Weights of a small transformer language model.
Size: 8 layers, width 256.
Architecture: biases, untied embeddings, normalized queries and keys.
Training: a variant of SOAP for these matrices, 224M tokens.
Each number is 128 + 32 x the weight over its row's rms, rounded and kept within 0 to 255. Layers, rows and columns count from 0. Numbers have three digits each. The size before them is the row's rms in percent of the matrix's.

# down: layer 5 MLP down (transposed), 704x256, rms 0.134, rows 628-641, columns 0-63
# gate: layer 5 MLP gate, 704x256, rms 0.142, rows 629-641, columns 0-63
# up: layer 5 MLP up, 704x256, rms 0.147, rows 629-641, columns 0-63
down628 096:159182133134084137142077106093106060171133099130123124128123160118070175069111096148063155198081121133134115172076129156097172115117110167107143134120164157161064128131085160098099145157108159
gate629 093:096157101048072189128134141137137091200065173115119169176124086086176145099117115122120112155071122158107102135132123158154171114183107135198065118110082154147190116120089140118126129057129152
up629 100:118143142129153115095110119224109108129100140115194096116194118152105075100106108118117116118145106168139090100153161102171143163105142164110096168204126156166134163086182124147120141111139147
down629 094:158102124111124089121107145159110062098118166127106186117068117112157107127121133129061172135143150073085080136086155133183118149205128063085131115169128121143171107149082154149131087135129115
gate630 104:086081138208098147152154114127078104113124163135034151105193099069156079161163183166182123167161121150165114114104090132168149172119114072106106058134196114100143138167141178113180132125131105
up630 105:114135182130140159060159178151123121119080144109127142174145141158134131136178178114091096105147152106134189131133114164089131072074130101108111136133115145132096167156158095101182160093211106
down630 102:190087099143078097105141140155109105102174158097068145157164119159142125103108078119091064105127134133129142159204144088152187138171159131127085143142101115099105077109166103099142050098101170
gate631 109:144147096153111151123117058103129161154133106125107142193135089148153101143144174131107167087121118126118103168144122135073078145116126120117146134141142133146157153162092120159145170128155165
up631 103:118093157165159134129108118077085187118151144145168162115123137133123169150143105105134194110094179143124085091071116066116107124096145122115183140092131138099164121135125130138149115093158149
down631 105:117100054176141193174119158111113068214095111122153127098105111093120135142118131185137117126120110177116152132122073138135135149158107123070176129165162110123092114095076126125119158110142149
gate632 093:163125110160090139088125113085083096138109117114138125081149133160125130137141134126126161157139145097135151115104070123053142140157152149174142079071147136110119122192143124149067138120167128
up632 097:093078125146107076124119153124191129039166133126136107119143127076109091120115113110090140167161204187101135116161042185112075188119130124141061078114127083129153070147099147131093148166132140
down632 101:071180106106149111127128092081076170094149075129134050121145096094103123115213122160132107120109122118138192155173162106072151105142140135142123134109166199160087125126113150143135125122182129
gate633 097:108109114102131153122185164116220096105148074085126134157122115140117124152114165078148078116171086142170120142118137134125121147185131104105147186125133171079116081074098104154167135113153158
up633 102:152177145163163094123092102151105153124117158091131112131130164138106134183095140153066183196131102119102085132126179093123147104132094113118115118135103122075100130118151168075111127104117098
down633 094:126177105081157137087144084119175074121150121153112089081088178113151099073108179168140103126149097149148141164179069085091119158141142106135144118136108145113119126097195154132104145143157116
gate634 103:150116153131129129141123215172091143077092142120129095128129134166092072129193110122183151103160130139164117138160107094192107127090140132119160150111104111150127154115142067088120134110123143
up634 097:132175182094136097047151097151105143211102156125113086102171190055088089170122103110142080075122108127124111092143110156107072126116126177075204149116053134102136089123137090131171127123111131
down634 101:110109128151111130178147113028111077163092121134110110137115139098110095080060114154129163079111077145120172194130153052136138155134156140100108142122113128185207116179111105126119167097121089
gate635 092:074106112115123098118058176130132077154135108117122149159104139075147152105138170068134189139120185166151129116077145117099120113186117151194110170114098135152135139218159114119188093135120110
up635 085:143123186145192135118099165152126115160113125124139087109056123056108210182130111096099111175073108136164119104130077153075097166144149096116093125129129144134125132162144162167140161138107157
down635 095:106143143125165122143122138140156161134102208097156134141141103135089114142088114138125102161114084079111128118222123166149125075156160123109135148144102154146139067098103099132122105182078156
gate636 096:128124138107104071104084121129130109148088130147062091132086151134125169161089122165077166092126142173076122109136123170122142083125162123129118075114153082155092110187139088124083053142165147
up636 091:127140145100132110127182133146174162118112104134164126149131108107117174121108198138124099160137132154164161140183102147194097152068154065176144123153073114126116160100113116167174122116113059
down636 098:083146068118086157156122116145103163073095087136164152183117154137083139128164108156058094185161141108152118108194071161132130116179140050139130116109146121044089037123121115061165096115114102
gate637 098:119127112086102133117118113126160106104085128110137069139174149095119097120092089145189097118105143120186117140156121067127122134178122088164136118152112135136128101131057087133118108095157116
up637 105:199111103130134136138110155119132123145165185123155047143111143172120141168105129137110116122095170163113141124137122163145113049133137109077134105139136164135188145113152125149117057114089149
down637 096:215114094140151150147120137090109100148164183096101099154121099143162139159126057162161069121115127103141118127189148101123138158115113169111074114128190106132111152128134142086094111141129153
gate638 094:107154111122161130215130144115166087171118083128087128129146099123154145138179143123135110090095166074126133211166096159078083164125103093163167088122128167073124073118174145106166110113136082
up638 096:135069153149165113150152131116179139113120073114147206166127127102039134150158141137169158170180085173115145162186143131117157107136143124105078078126155154124076125094110099111163135138156122
down638 101:124134142161086128149130133145106078115208093134104119168071129147091156128144207156145055139072182095135169130161111084131090159163159079116110118135132143126149121152099139094094175084083148
gate639 098:105111101160130156084103123145094132094136133208109191109085113141114128169141119072125134177117087157117166101162104096105110139107071129142116124143133123164165121142092119148107148083111130
up639 101:157136138120166094185142124130117124150115044094082107108142067121122165051129118112118154164123142140117196088091130175135142137147167188098160074133074088148117128120133112130114139178133098
down639 102:102136162124170131063104152122126168139111095140220110188148059095122099113164105184192185122171093129105121106123163152073144122171132142165154124133110163139120163122192157148101153158132135
gate640 099:100136125118136202123098143132105097111187104146151129100087160128072125077093120120091142120108153154136148100183161155097082164120167139098119127185145142091082168134146111105064139140104115
up640 092:167205111139170140168149132151139093113129150189111107131136147073115185199140100110117210174181142139115142109178140143130108110122134134126149179128151120142157156098130094117107151120044112
down640 098:184111129157079089113141098141207106162135138087091187121144108148137191156160163125150174142116133162184170152131191128095137151122159133105135162148163163173114119139105125124108173120135110
gate641 102:169125137166128106111121142070119130093184142128137122143144154041172183114072179109152128170115169133151131160078161165100092102116107049123123129060082187133176200169150146135207132097122110
up641 110:146063124157130110103105101113115073131131130128163100139130139089186147146117125146115175076108183091137148122140094120132100124147111151091129151213147101140087101136131130096141142140093194
down641 107:131161089137120104126149141126080116179096079177162171151138199149102081142106114084117154076118195080090211131130148129112123121160186109172168139169165130137097134123126107169170120125125170